config = dict(
    n_head=2,
    vocab_size=8192,
    norm_eps=1e-06,
    qk_norm=False,
    parallel_block=False,
    init_std_up=0.0313,
    optimizer='soap_variant',
    decay_fraction=0.579,
)
Each number is 500 + 25 x the weight over the matrix's rms, rounded and kept within 0 to 999. Layers, rows and columns count from 0. Numbers have three digits each.

# down: layer 3 MLP down (transposed), 1024x256, rms 0.103, rows 934-986, columns 0-127
# up: layer 3 MLP up, 1024x256, rms 0.12, rows 935-986, columns 0-127
down934:556531510481518490531498507472504460494520510493468490512513509520496533519528514542514524557498483509449525506527490535511470478469532460512467501496494507540487482495487505501496472471493458506465483515513466510496485459500516492486486503490534483482466490500507544498506485473535501469501501489467515481488506493522506513460511500530545459507523500523547486546489489466474508507500
up935:530461542497491521499515466504501500513492481467513515517484445462499499492488517531514485504515556481546535549519489504503532460511470518476453523531510470513499516494440511516501544498547535476534448503492499532510529490527470517538544541524483429543489489483485507526515486519523516522511476484496496488517519496554547536545520457540535511513513484482494538473491488510480535460538
down935:505523473492510487494476505476524492489544512492497490506494512547482515492541513463499508512503488487459485448509498504499503558484539491502503458472502507507523500508541519501474482485479465503477499497468466480485484524478500477492456485498492534455494504556504523465480461473483488459476500523501494516503487481455477502462479531505475494485498495512519466495462503512496472521493
up936:544503471497506498541511479486479460480509515495539499518546539506522518465492490489535487491511502488523476537504539466509512476501541457483474533466529472553449535539489479482533498499444473468523484514539508505511529484486541488498421527540473502545478507493467521499465451461497468502481517551544491505498476453497492460510498511464522495527495467494517544485536489515495526491531
down936:456525487505542545519495521520519464491552457497492472516478526491526479508530498502490499453526550545488523490519513541498519425480517485508514540496500525446507461490479491508474494465514498513517515535463493502539494469509494511443521494488514530507459527490464498451474472536468499501524516514481468474511453469471499500470511545486508476470550506506505493521431529497509504488513
up937:506501516532554524496512480508468487494468490498500521454484500526501513519447503519508540485559487462540515478479494540497477496492504490527480524467502526536503532511495488501519508455500477508480458492497528470542523483485500513482475498485521545508441518514516512521503529517520490518484461471491533488507515490493489485522455458490514517488453480517505516498481450564520443537483
down937:490512557471485490517446515454482531545532487478563486557500484490437503489525505508482455511519469506510497528508531490501464505501470494478552523519510487518494488461503506545551483538560472489519560505484579488441515472486500476472483518491527470469547481502509522512484493516491486499489516461550456516543465536479500495469523558486496511510569449498482500487482527464496491507521
up938:482510531507509505526525469561523507463514495502536514473505527522492475501506502499509511502530436476487482541512451474478484501484469491492536518537564562452498506463483471530487506492541479500449532469499532471488524509513548481480549508468463497477510490504495500519508482519512484486516477499474517525465454513505489460486515510475508511468468503510510530460483487497498487516462
down938:472508470515524508525500543484509553546554495487516504513502515483500495501503476481507500461498491496528482503477539533461543474502505532503460481495512502553501534528499510499472508516501489520474490524506472583533481510508516474525483492520539544546511446462529492496463511506496497492482489507512480497507484482496506522498516505509537515487515517508487510476519509515531521523505
up939:527484532521459515497507508504496490517506497472473481479521503499502508519514476481504517533495480506559472482462470462498515530526508451483508487510517500495516498518475534490551510517558520523492445497463475497484458524517542494522454482497463488486448480468486518512442505523517479571481496450542509503492494481431480493475479525505534481494478484495465484456506538499461481500538
down939:471506453499536464508524444479501492493466510516513514505499515494483483499487462480507488480480522513493522518503454506541494481477447531494499518475468527435496521515543471578502478523451453513497504498568479507509557511491500472524464557529527503513524514492475493484500486487520543496519517512536448491525495487489491453510511494512487531480535522497519486554491491506545527489493
up940:526448510479528455496485491480496488491499453501486486564533480482493471488466449485500497498512456475529471496549527550476465466513494480512483505497492516467509507470486495474517530509549508483480518508475502494551499520490518461548456486499484464502502466486462501485501457512509512471499547551511529477509503527504497497531530514492508489481469533526515516528484500496471505476532
down940:477515481508508481513516473505492475474474545554555524512523527471537487542516451514479513535536475559425536465492515475500541501490489511483497445472506503484535471579493521494477496458479501495495458510529496494483475521477489520485531510519518520505545479500490548472559483503496487518545476502500495497505540490472451463513505443539533473539471491469533488467508500502476521507493
up941:457529506479488540480513540473504501498441443473498520532538474463521485505488482486532480502513481492542493525521475560498506482482533508468585526511513476453493530526484493510490523481499454532475473528533531523485523498472412517456519501462483521450532471531513472556534503522520488504479481497509519493485496507513494532481480458531491528538457476528514491477428468533506486522543
down941:499502516494501466508531485501506446472504512503514484466460533545471520497527483519485543505539480456477490476475523459495477486489498487493465527493524470517499468471508523505482469491507530478541541494489529452474500494517514486545485541511482506543511499477500489469476427475496468458524506513526474495542467545483509442520499561496472535500544490511461490541495475514526471480475
up942:479473545511516505484523505459487526463430513513531552514516522478470521483485510469485476531481477472460519497498512528481539503477476517449515502520477527465475528505497500543497477520465459517448495518476528492488534491502524478486523522475520528460535504472489492547478471499465490504496464495489494494487488467503547520472543479513505507485513489507541518550492518534515498462510
down942:480529496519500517484469493514513481483524462508496459504494495516528503514462524541481466453483512455493533475521522470523500490494575481496497521508545483519525463534502479471478509520513565464529448512518502480507535486464498510508488529542494500510491478531501520467529500525499483465556510526504498525511505506502477470526534523467569478474490522448438523489527495510489503475533
up943:508496518540492515496459499497482497486494535504480466468470460452462504508511472526502510531470463476503533495463493521474497435523470517439498533509525494470563529515477475516495514501523511505518472485561520495498472493531456520482527501488485506514526485539507506468526574532491509494506556494498498499463480514506522516490546481558500483509472492498492477486509459485478496468517
down943:486507502440464518533507490509481479528545492461511476526545522526545488510494482506517494475477544450507454478511483514468521474500528480521513453496503485489437487501513548504460531489505469510521531512460468488506502502489521515516493462502490502499455546517525484504493536528482495500529498486489492500548533503512453502522457471463520466470506526515511515472489558534461527522443
up944:540523502489479452515507537491505512496531513499475487457478491499499480505523491493565530528490491501523486521534525497465498520495490480480507477496498548526510506503495477488522529484476496536483498507525520494548488527467527514482489471518548517495526488436515519458519484545483512520493514492509476482543472468486480503526502510489448507536475538498484499496452500496464499482486
down944:470473530525508510483516494464500508523487519523518520500502515475511497502541485514469482500468503507476541472466473465541522472498524517516505516514490490450518513507515497481473466501496466489516467536496477529445518504523456461506477499494510492525482514560470433570481482490467482552509504514500523523483517518507532493477504464500544493465499468506519524533533512507505498502538
up945:504499524540474529495489473496477515519517491469542520521483520502487528472518583505487498470523512521469523468530461488514514510522486463468507498482498498451515531508515487487502533473472498510528484506455515540512497489514535534511498499486468514512495505527474514497540504489494510505485481483498504476521503514508498524524505531508460499488521505516515536506457526474524488487478
down945:515476517482548513503541528525526505517513502507478478474487483533463528508513467489503494500490545496542515526433518534496507527514529530514500516509482493542478491501493502494520488523510504492488503472471509517478502457530490467442463501515514496509492486468507492482495497498526516501498503540488505499467472469515454487478530492520493518530478509511510526527459478558491552511556
up946:496484473492510487577528473529496511537475529492534505512502443526512542490472481491466460487477491509511532520494517517498492470493527482494530508464512504507499502518497528543517502504502506494486504449492481469499539491481530478546494488503532565499499488484503508492518473492500514501475493510563463499486500517498501529487460521475504483505482511505499496522505522463482480537471
down946:498531533514492493484494498502493483482494505469478530509513562483532471514535495509505529541538492499485466500466485484477488520540501503529489493472479477463516501508479507490516479487486492486532498499486485568506486496497472535487483505535468461480494485487501485495486540500511529497540482479498516525505485517523480479485483469496481520487512534500505520509468501501499508492529
up947:471492499523471577448517498501483536492515498468476475516500525473483472543477465418536498495492469450546487495447511513496519478487473502479510470510523490527493562489481500458468497508527465524535465517450504469529471495490484527501484484527490495503486518497501491493452528518506500495504476496499512464482514496501506518430530484474519548459463502482495501453474469481510498520477
down947:532530507475531460547470502474519483520513511510523517482504433527511535497502504556436496511525515533476511489522515507479508551521543524527486508484491520478509450499498479533519483503489520475483539505536492517480519489519547473518530518467489507493526532535505512507549474486496472508506520506507513515497497500521508482553500508530482468522533509539499508554512507516479518500506
up948:504487530538516510504483504498459467469529500483462519470490440491507558519485481479508502496491485461473511506486492521493515527488494480505470494437504504566462526451554501457471525472518495517489490511480519502506550514484535503538512469481547529510517470511537536502479507465510528475497505523468497482514506492464481462513528491487495509504486481487490459483431553509466491546486
down948:513554469470515518519546484479471538516493533469541527530507525541531478477490514532455466464499528505486491487546503471496487483571474476554480516526530518483520513516531492536544500530484494508497513492516494516537484504522521486461539489520512480439494459462474482527560536471502516465567535489539528536547457501546526515505512487541519453492474495469523515456507471487491496488519
up949:525496476516529538514467463518483542459484523517483454471510472551536535499494552492494513482506557481478443527471502521502511519506481514486474472486479523525491551503492514495507499506503496508481480496497493524535489479480513537512507521454531457471484481526470511503487517509511504508533470530493474487516540496480524514506501477479495501510487480506440551503478501458477512472457
down949:486513518523487511479521540526528472479553522497497518477492505471471530538472518488460510533506493479532511476481531478479502482496541503515532525505498478496518516493509495488491483485515505516543501470507532509501524510523518505490508474546482492508495521511537534485560501516460465490442506525510511503471530524511509504513488522490482534498484519498491514531513493517500493565542
up950:512531487495552526457517466511508518447473488518498511487496502522540492490496523533524525539525466482491519470490489471526509498478498503504531475481495502525509485499490482476515460472540500491527516504519464521469504465518439515476468519491526487462532529477500536515511445485519500512463495480554459505504494482483502482483489459469500544530504436466506487554495476469480450527500
down950:466507513481487496530490504480471493506487520514534490502492487458508531528516460460496478471492526549487549516488504521453487498511541489510469512501496504491481520520480529514511533539512512489498502506483528470502548491521549483527502500491484482487497480496477440470498512534476460491501472494481505471498480498508499472499523539511514461465499526516487518490510491513518497459534
up951:494524473485502528478488487514510464512534467501500509448500502523493546515485486476503502460470530440511528500466527519522493497493509485556496519513514538488483496500523520492479482474499522517509485477462472454512498518492521482466504466523466525507544496483496513503495522504501514435488507497515500506515505508462469479507492511481483477510476499512478520477486507507511532491488
down951:489516537497487482551508497470496501499476560532506516548504488468494498489538493525484507528511504547518455470513448516509507544493499504452523513505503469532525518495490492521488520526471511487477540541515513531506508489484497510531500509478518475499468542509483482513499512467485464557543485508520495498466492462500532489509502470486490514496484491458538499540538478535512466478517
up952:457497490483499542506548456516519488500496510514514523545465486474493447471484493521464470492493509488557473534530503506500474541493493462517513528520471483489475522486532505485543475517530466459520527524522487529490507496524515456468537501496504504492467501475467501480470496495492515550496514482493488503506503512523482496497505520468503503514501486507481483523501485536524549492493
down952:532495523528483432515493532522469501524524490499456521468505522481495508487486493490519512492520475510443503480467493504497508449520478511493486467547532480488529502492504486478498513499480501576500487492462524475496507517500515540518483490498492490512525528503503502508523544515467516477523526487500485459500501499495537516487536437485490488494459536509537512489518527497511514499508
up953:482535489498464512497486461505517474473545501525512529486524525504497494526527468478503486527467505483494484470501485465504482471506448499494545499505478513507460498559568524488500526517519479483463534514527508506486449523531492477511476525479487510498518543535494547527431436507513532487453540467533521497509458438466475501496531479507506462542537491475481474569499532494477533476522
down953:508499538517463523494469551474489457505417469496462467459503520548520538466461485485475515500515513494472517496485502503479493498444507511543449482473501500527479445506488452465493476461516504503505481484527500423560502470522554456489522479482480498540506484504552490501470581521506484504520546467534507541501481482535499479537525548453499480516539522538545507495487476470539466501526
up954:535470477472497501491477513534528477476480546540523494512506470523447533509509508499499511515511496451545513522508480463465513516506545462512490489533512489472449547524487417522485522501466481492543509485479510485494472438507505524534507447504540505465525499524489462534475501503497487498528509499541520493493465467518480528505502512532507481473502475513514508482496517543474452541475
down954:494476569537482489522534487475505545502533487497447503477417488470530494526506506488514517517476498529455556501465535504537476489481456506492508498515499530522515458470512544490504475491523520518486498494500481537512488560481495515510494536505482469533524537478510525494520475516552499537482506478467501498523498536500513482484494483494494510489503498462486525504516488498494550494501
up955:513450536482516478501533490459517500516506483496512498508522454484491492492508520516483471490523476493491511463553490478507488505508511501468534522517571486502519530461493508517567484537538524527460483480467519481538525492512501486493535495474474502499560493480511502543508465503474508477483468477515483485512437528490445503483532503489513547522500494489512532461481523531517527506510
down955:480526456528478539502488498528523523502514517505511466537496578469498530522497477523537501451492508509551471559455531516534500468490550442528467452438493506445499504466534512483469491482466483490478509516514477490446501500511508511525519507520499524492453501493495475475497479537521509512518512553500534506502524491492559486540490511489463475494489468517498472549525504500535503492466
up956:526485479457475532492475496490542489516461508489476499534448496512523488534474495492508474514472508495487496540469505539529484503496476483461493496494527507510523535491483509514484488505496503534461457524464448520496502481526546498506507495531515527527506506467474525489542496489472488498521481549550540497510492496508507483533545492487523486497494500530490516531519503479508506492520
down956:496513516509478462485494476536501500462536489532503517490537510499519517462533494500510511526522508500492531488519493499480538479494474521549489501486509491493486487474527506495526515507528508468550530498524540490515482514477459508484496502462499493494525468493502498529476471486517527496498522482490456521522517522460487510514448480482467507489509475507494500505489494533466495544491
up957:496503472477507515490475487515507527491490480542492441515490509471471500516485484499538482526467467497515496498506512535499518460506533520450423522471492492554501518518506506486468510501497538499515501497523495487480501525507536534456502595517475533514495469498481507501465508488481557537514510495477464465480488479473479537545505486493509515523499483523519504503475487501481493516542
down957:488502475507512485485503501495511556459486548465466482521521531480480505523514509496502542510522534524513510522499486502491500511527550507503541530512504519470479502498468497532490497503488495469476499497518498522488499485489487481529512479515484474486521453471546552476462536467447455473488466471488471528477478530520499480499492482504481483497509509472527488519505531491476505508514
up958:516517544497552507527542522521481510511478487487513499475497492497501537533474506523492466484501538504505501506516476515520465455480530526521475511499464495498499492487474496511467488462487498510507472532521485461518512534549501484531500538534518480524496532502500493484523541524457510457509497502491539506485562523482489507472496490496475501502534489513511537499466489537507489541522
down958:531506478477460479489494489466492528512502468480462504536475494497534490489485473466491551475456457469495484465498495512498509537485506509525544503487493488489433535516525534473528513541504491491505525486496522574506493478487488508503498482485519510484515473539477504503520465478571492501516512503433503497491430498498492486494509513518524485505470486482514443512509483476537498461527
up959:522504516451520522500524529477497501498499511510485476474492502530490499529467490475530526478502478541491486502536463498505510557510507451493467517482498503501513487492519489526497502473466446524476461522515461515458473505500522462424538494515492513504503514479418474521469523497469512493500506524579527551484472529522459496495483472487485539555482524525465460515487487551516487531517
down959:496471488509496457513515521481571504565518477461500501485498486519463519446487526492497514585497515529496482525540524495488465512509544518515542513476494506534464508499521507479489498506522531485497501494508522521508493548534489495516477498474493469499508455501527485440554494529511529492515522467432484464491503497508474504460515484481523476471488511481499486489472452415490465449468
up960:510473499509510528477495500496515481511461498477462444517488497520506508473474499478511505511511511485458482496521493532509497532520521486507485487466515480488507490551458517480442514478505519469471489467490489471472525513540493471437540534564532539500503475511461507456506520484490496463488485497504538493508481532505499531450506470490485538511521507531497506462476501510484518525472
down960:437508514498495550485470489522484468496485484497555530489520476535530466509491473519532532481497445494467470505457486435500462515499489490496485512499508489531495481534525502511508537500533553517555485478489491517502428449513465460503482528463484521539531513545499503500551522527486524569514465486544538533486420463459506492482507510516520496518540494518466460491476472515511516490495
up961:472502487501492522513466453468497483512516506480528505497506508489490513487473514528492458511462457509545471486512518509507502455485468516474513494507529497500547497518494525493500515456515533456519486506456505510494515492518522534495503465482473513467523490488508505508474491462478527503517471537476523465502484513498497479462562526454541539489489510543491521557459482526478482470509
down961:474508512500543472493489472549502460482481502525514508453510534505453520479476519484456545455428519433455511483511588544524480512470522504450507462510503446467485517491509512500443501522528481483499434491510485545482481459494491511459510502542507532525492490497505458516504513509460546518521508478518462525483445457485556543508539542500501511472518496483499552517512472513458497545484
up962:537508469501547519513508527447510476482477453515488478497499476504471484485476498503513489460476493523531438497514480473518523541508541507506507496499503540474488500515454521464496505511545509449495510495478477492524480504436496492519510543531539487504510488521522497487520505517531487468492471498506444469514463516456509507473494469479485475541471520515445534466515485483497499540488
down962:524480530469472463466481448539513540508484537476504487546504510487523510491514486511502508504507516512481530494490530514487514466513514499480496512555516477492514508469498462478540524498496537511535472510533478513481516496484486557503537526484491449508482516490467540479496504496458523531512498499533506501501491498483484537560502525490500505493514527521527490539481524512485499498505
up963:534545505502506510473501506494489504456501495553479552462491490553524499521491495483536510508504532533493484499494443481565507518503480512528498489517484502552460511474502486467553489525482487521514528488492495509546495505508497470519491483464530440535552494462487472470479550501488521480471496509501523472498524454502442472520499512484482516530515487536532513455501532484463517499513
down963:476461501507500490516476515498527480522520492459526490538501489464486489482473513517469537461503467481501532480504544500456476509536519491450483481484526490467542483547487545508471524506512494488478472512485503514449558526490545488498500512553501528471506517498507527536493479474507510532524518487471491530464467519503513511474488482506524508441463511482476481540478486521486506506496
up964:494516468506504491483510489491504489495492471519489489494510479519526518485503536544470535524437499508544520452502479545501476543500537536490458484473465514521520486508532496452522463499511495488526507515508480502525504534520481497489511517535509512549468483502521506490462516471515525521500519493443471506445488473518506518542469530521507504527495499482474500484486514495504485545479
down964:490549495481467546489503497534487504499524526528480487493509504499500518518516476499517497490489505534486440485503534479465487503519511458485509513530503509431499471490504486510500479518512511504479524468503536530519507480522531507513474461465473528493468495509506544512489500554521462491524466520499489519482474494492510525497523533473498504480511501500519529488514518507483515478526
up965:519501541536475480516518515517517515511494455512465468520520487509500466462508515474507463481464493526474476467464509552526474487477549477491498501502484488530519528471532477485484532498473538486450532533467513523527467552517461509537459515530477457525558522506476521491504524477519501521495540442510505499481505518458514528512496482487503484456511496454475490509485511497475533504532
down965:453536486482521490494506517465465490480496512477492492467483458505532524561496509529473554496529516475503537554533484455485510496559453525524512471494554512526484482520463485496491467469514457502531481461532471475480504461466499481459516504479483552512467505512537494501516499538512484483502468519480502479504505530529471463493541543501468471564496495513538510518512472483514465480471
up966:506506469492535498480476488513501477519486520485516506500464487530527486460466526474482494506499495483510515535479476472499488537491526477499465503470485535514512512510488511496484524510515483528472485529460464497489472522485489521510524480493523498488482554436477522510480509489499545513493543509533524485467499443487499522517466515528514533462518497515489479499520499527488552478475
down966:527522513542456516506545519498471536496512467511471485446507472495499522493559498487543510518498497496478530457502520482479508542515484515470517504532525478472491489473543488499501491465452557523555521495530528486473506455464518517505467514514523494477503481539511464504487496477490468520510518537507447478497495534495506460483507441490493468482483521495474505479504495448470472473513
up967:507488487480556537490533522523507514484502475494497503548506457462522501484503510519493453496494494476494471501518512517495481526503539509489514520503526467495482508480481492478482504515489491532462494532494441510512524478491546495491543474509541501454506470492530541497554520517510523494465503517521474505465494517505481522515514452499487516506496496478473467539467501452532500516480
down967:483487491506442481491466458479506499515528506495486482466470570522474494518488484514520526504494504520502508492534508485480482470473492518533480504501504528504524494527525522520494514500518497507554517485509563499475473482489459531511465509489504516536504522510456448488455497486495506486569508480481517493539505520500475497492463512499513502496509504503516526498500506523487495516516
up968:515448511511455526490501512512534488455501474553528522545473483503521501498511487408498458476494500498494539527533516521484503520511493513515458492493465471493481485536480515518474485508481520481504516489494504545510551525513486525495499532482535522490509446498465508525496441501498515493524467540530505479505442505487495492456471486497471501458500525487469518481459504505497492489525
down968:472484509516471485496496473477477473515554461496533525465546453491551488492481544512534531477512481487492463493466530504466511464503481488502502514532449481440539515452532474514488510480489504519503551511543490477493495498521499484527488465516474523523487470460533523504496508541477489554476503466496502527488553515507520483539519511509514482502499502531528576503509453459480516505493
up969:494494507508503483472486512468514525490497512495472482468534514490539516496526451466506461509527518493502541507536453447541482466498475496548514495485495477492475490463526475510532508508475475499507522456487483515469512513505507513516511531558474525474525512455486512508503527483485464520514526500498561486525542540470453469539557491523501498494495489524500498493477506538474516561469
down969:509507497528491553516518470522527487545498460496536553514523477495482515517488523495478561488516475490506485456474475549499501533504506509456492455485496489476500491527492518521476500525498525487457502544517511510504523448478531484469487464484479478521470488531534476496459501512456520497499482481503490486531456475497484499527465529490475508475509465508484530470537509483493514437509
up970:507517431497493505500493516523486451464488486492488486482498508478526486521542491496522498501461503503482487472488462497508472497518557525454491486495543507504479504478479451492511485430510469530514520448524454472482486530553515481519467462518519487463458496530488522486523461470513520509506492504512484483485487534462499481433523475492539457525530490497456476513479487516499505476497
down970:459469508459510523500514542505512524482520508492544535502511519512453493548505531463505539513538502509498502503460516467522495506484485472534511531522464497505483486469491483512525510513497496482492474520474492518516513515490516485488503529498483539500499484476521501498463498483479521500494497480517508498532488514539515520544492533490519537492503542473483525473468513504499501507496
up971:466505448520499484480535516509532515516474545483495516517471511521508489523463536543516537533549454472516513508505508501506467510491458515486503493505522480509476519486495490528506515531454461500480489485462475505478480480491486543485537490460492514504500470527480446475455520522535515492491493477479454510549496487473519504475475427436471542462477509486485508506501503514505479491494
down971:483483506503502511521461492514479528514467481515487524498522502512502493496515478499498492456441522487484481487534509489485527520476515511534482498496490516493502516433527516478526505491553489511489482479522492484515513512505568473521489468484492461489503534474471561516518477519517499516475467480486548477485470520544446522505485543519539461536491533490521494488518539472511474498525
up972:514490490496522514498517495471469498536491541525461487541526523476484408440519496503490480513483476537549446469489471494456473509507451483457495487482441511489471481496495461480484477477509585485499486520538471528483495514494477499436520535521501510443506509456515491510533514467454467488486556540491534507518467507544515450464494523496532500522442500488485504505508504506553454442492
down972:531511485474512567520488488527505504478543515504511469546538462475484486471537566522466515545536463525504479479497487450462459513467475501499449545512506521500514487510498500528472489505499559511493488451435416540558504539550528509502488448515458497434495563500490482505519490506471501475484557486532523540518515505467530491479515515520521491483499508476564473501528488516476477410531
up973:492462537505481463494486517497523471493531483531520519483544520496485495465532503518511501521518494499522465482527489498491552510519490463470476506483534520458520512479513477487532463534491508512496534508510524564556526497511474512475484503517530529499458522542448488479466495506519477510478491465532529490523483499478507466470491514469510549513507471503490519521526525522525519465509
down973:509543471524491517512508496507517558521490498518477489518491502498492491527497456440508483483482498527465531551459487499494489503499522546502518489496430492514460481538511491529485537481507502483471488504487472482427527520461517486513494489469485467480501485476511485497548503502490529485496511520468468538513506541525512515489487440493543469490491519500516482465486502492489515519528
up974:486473457491515519476503483528526464464541556496542523531510477565498474548532512524522490477475501529504509522540466526497502530469500516527557533501536493489468481497513478493467509442494518516525496481503487512536528461477505489516507479548496503514540540531486481499479509499493531514513522505453493510485504518491478502477519513487459479533489451516512509478492498515496447493468
down974:488498518510488507480514488474475506533468451518492496468510481463498500460461513495521497482511510464498475476489486505508501504529525490481437478480457511481542535493514522493527494537489500476473501513503503510455484536500504497504470542475520533490470471481507546501524494501502485470481471494504520486522456517486527500525501472520497528505491536498507486505536498513505534499520
up975:515470496522479523526482466533514517492474479487492506535511491415497512568519560532486521528482501496559464493490469515524468482481495528475483495508531494461512483487537503536528492546459499539440515539478487520506486531482502496501500519531508491486522502486459519476476522537541517503552493463499496460466502550507481551502516482529517516424456500473529432518509548517491532489474
down975:474511514485522485503504504495527524492521460494507544505470521493491478468536466532532461466505497478508460525531516496479488516479486487500525504467503485519530515491498496467520524495493465536545520503505491466515520498474454477474474492471501527507497551513493491500507544431517537472476507494527506484506506494526482517503522474508514504540491506528478507443483514477500513467478
up976:485479503521503508483530529481499504513544490489485538487496535532511503519485475524501517515485486483509490498473503502495512491539468489548515510491512474457481512493491468462484488505522478517466501440511529506486493528506503466509500487514537494520506472462544465477513506484510518499432529529537438472499447523478500499473497515512471534502481499495465530504462495446479475516506
down976:485534538472464483498484468488499502470501522528467482505482506525512513497495486499521513494504511491469465490536528501515504524542511501457502479493494507524475464522495505545483531502435542474553478530487475491467512487521498498525489501501479525503468506565454527476498491535505511542538559512495491527507529522493492503534514482468543511483518517509491464486503526497503527495502
up977:537569545500524519487521518434501452484495498495434515521511486477516502488501457526502477507433487495488491529496537539468533466523555479498546484527478480517475494521491565515506444519470496520484555449526492524477523479556529520472507516525476527449552463519487532480505497467542547528524497477489515477496443473474545438470476469520486536499491469514549506470492479546463511545567
down977:472508512520520494486488555525489457482529483456437493504486449489531499477505431538492530532487436536479535372458577510466635506522518425495450470474473449481466521498493524541525481488484518498510487461469535471491473495534563445422502467522587504465525458491485497602505489510471502510587521506482526569518477511455463527466514521480445496473463500499548484516525467530505472561581
up978:502464512500534516465548509496504473476519494502498476507427540529489457511480506520517590509525539478511513477495459491532475515493490551475508472511522507522473487451508508486503524512488494530530491528498489495516487491495481508530477514537486515503546488454505490511510507543522516485467457497549475556509520525459468466533502524481510501482476495469529454492483543510501489486490
down978:527520465479494480491450514497504509550511516493508493517525503487549516522528479485443437467504516499478452518504511531516489454518520488505502497476484480496522514521538549494522483470482516480511509512511466506478458502504463491458524486513508503503474538528487476469501505512489504464492504502458516480499474508529485506460511512505514493518524489499439515506535504463504485518520
up979:539473463444521507477485510520503523464503500544479491534553515539520514469455492486521513512503510533520469533494499512536482505459545504507517504489487437495476516471511484479497495463488494486488508521421518484497494467488532453499504543464567491498513522458506525505465513490508441483533499562525527486481519508492477489490443499482506552497516490485498489528506505527502486486504
down979:469488567497468466491537465479488512521522520518469469476470529469520490542527608527505493497443534488459514481511524480511429490490470508536482494492520493472517477502540544516485531486525498503483487462539471528525541538524461502502484489514524480477499509510501509475501488476491496506449535452509522481513497517483505521507494532455516480566464542472502541498524584521491503479479
up980:524547499505500533536519530508508509531512512482477517513492489500485462526456501501445500471535524490489554480468529549509507509470486467494505497491490482505491556459530515505502501516496527512484504511462510470501472520453527489468500503510509507530534508483464444500515482528485536482510489521513505533552508560522500462467467501479506472464471519475483491509487488506483529509470
down980:453458508505469485497487458483518493485509473491542494487482484495524521490520499507507495537464458525524467502516505461503488513515502505501478496506520505513497449529463482481512502509513492456512503501513488503502516491544513517538493505466525501486507488515513489503508506460524476490509521468482498488460477460451500519530514482490503511511537460507494512474542491498536459517542
up981:533512525505476502510458480502515505512505495528498493492543474506471492482563497472487501504498498501516517512485506481533491514497487511478527496463478475505500554523527450486530500531526501547421509495504480504512497498539465445522439508503472492511520498499501495467486490502514487547516460517542531516484496517507514524497532502491501495484508511463453492505475472496499476465476
down981:504494498475509544531528496478493507495520496502478501460552492512507525522484499535506503493494461480509502478497461526488529505507475517493454533496462461468499508492502484488477500479492490489529509487500464460475505476477473516472538497471522516471545501507494539536531467517474505497464498510511472500534483494538546528509457498493507519538509452485559497485479500509483495491467
up982:519486514541479496488482521469495476476495499510504512493528512519531509503524488471509463484490493489571500492472499521483496531495524483552493528499515489515496505486456489424471471496522526500502541496501528502483507491501529490487505512520527473491473510501504512468491489496528487469492496507490501477480485532517519490511527501474525475521495462443425511530520470491501492490481
down982:492496490469473457512507454521534535484529501492487500525458501503516495482481520526482509511481491491450476509530526498529484491494479504478508473476518498503459495526477515538471512495493505562488462489507475521482483512487487516535519475494493518529500501506510513523486508495477551531515498530458474501532512467511475504477476508527472518475458523525527503459456513507532505504528
up983:520473495516447485526540513519549490445485499485516470490483477502530555539531503476500485501523516483473502538531507482525496519430493513489511511451530491428527519538504508504486525502521487544475538469486501487512523494479559503456490487535526459512500508475501497492440499534501510508512489477494489467496502498521479494418506468544539508526463509479471500482471496512506531457499
down983:476530482468516507490457475491465482518553495519473496493513526504478453485486504512514494480499485506567519468474529503485497456518512529511497466536488491542485492470502494505529463479503528497525459532501489532486526509535504524530507513472504560500498496504520504480564538480508480474464497515530506505519474507505511482535507519476485472489491506514516486516512516490454516530501
up984:451530509527509518470476503490465526538511478507499495479513470485530502529494486466458514491528491537527502437476517532492498487474524491494514495527495512518467499517506526505530519518501518491498514517457473566538495479504553510524504492490502546519484474515460509461498492492517478502532514491496486490536494500500517494500450527495476495495559490441493544486482491493448519480478
down984:441447486481489435496547494516529473473465511495526522551494530486465497479475515522554487512519505479474482550501530491473471496513493493510462523487504505485510543476511525529501494467505483531497520493548479471480500543498499509499505516517483478534490566491466456512539519475502509515489484511517455480487514505489437525499516547485472472514502540536518483491541505534495480537524
up985:459531520462502490487493458515498513479522494538503477490508488442517473521481502456473469472481518521522530506488487506525542496478539512521463492520448443522483501496506472481476515517516498533525505512518531491542490523479531476507513547500487551506524480500496493497528512511482532461495524553490532532503495490509472506519451490491528507492519506475445503484468503503458474472496
down985:495482468508519503495513518511469490512484462484531542495498517521488527496554455537494513498457461495471506483541501501504486506450471458473518524488504488506504509492503515514530497494514498530486497504460499540546530467497472478492513448524541496522479495499501495500536523483509526519460490477527457534502572519509502480496507468441511524488483466520510527524541523462531499535482
up986:514502521503520461520485458457493499541490518515497546495489456515493508460520519524496537527537488517521468531492535477475526466501582469517472474500477505518500438465466445479486494495492510533481476475519520519532501546481461488499483502523461495472519486483532484502515524516487496497478470502501488467500485534505506478491447526481518544511488494531513528504538538515491499494513
down986:520524515495495527485505522507496514484527528495499487482493499486484509543469518440505478477479503507513538491503514552471498492502484507496500512490516514473452528534517514508491489519504476470557530517497517441492521500514542511518517505445525531484445537517492539519485474506490554522499503516519483511530486533482479534451497484485510492462516495520506531511498486510540508519472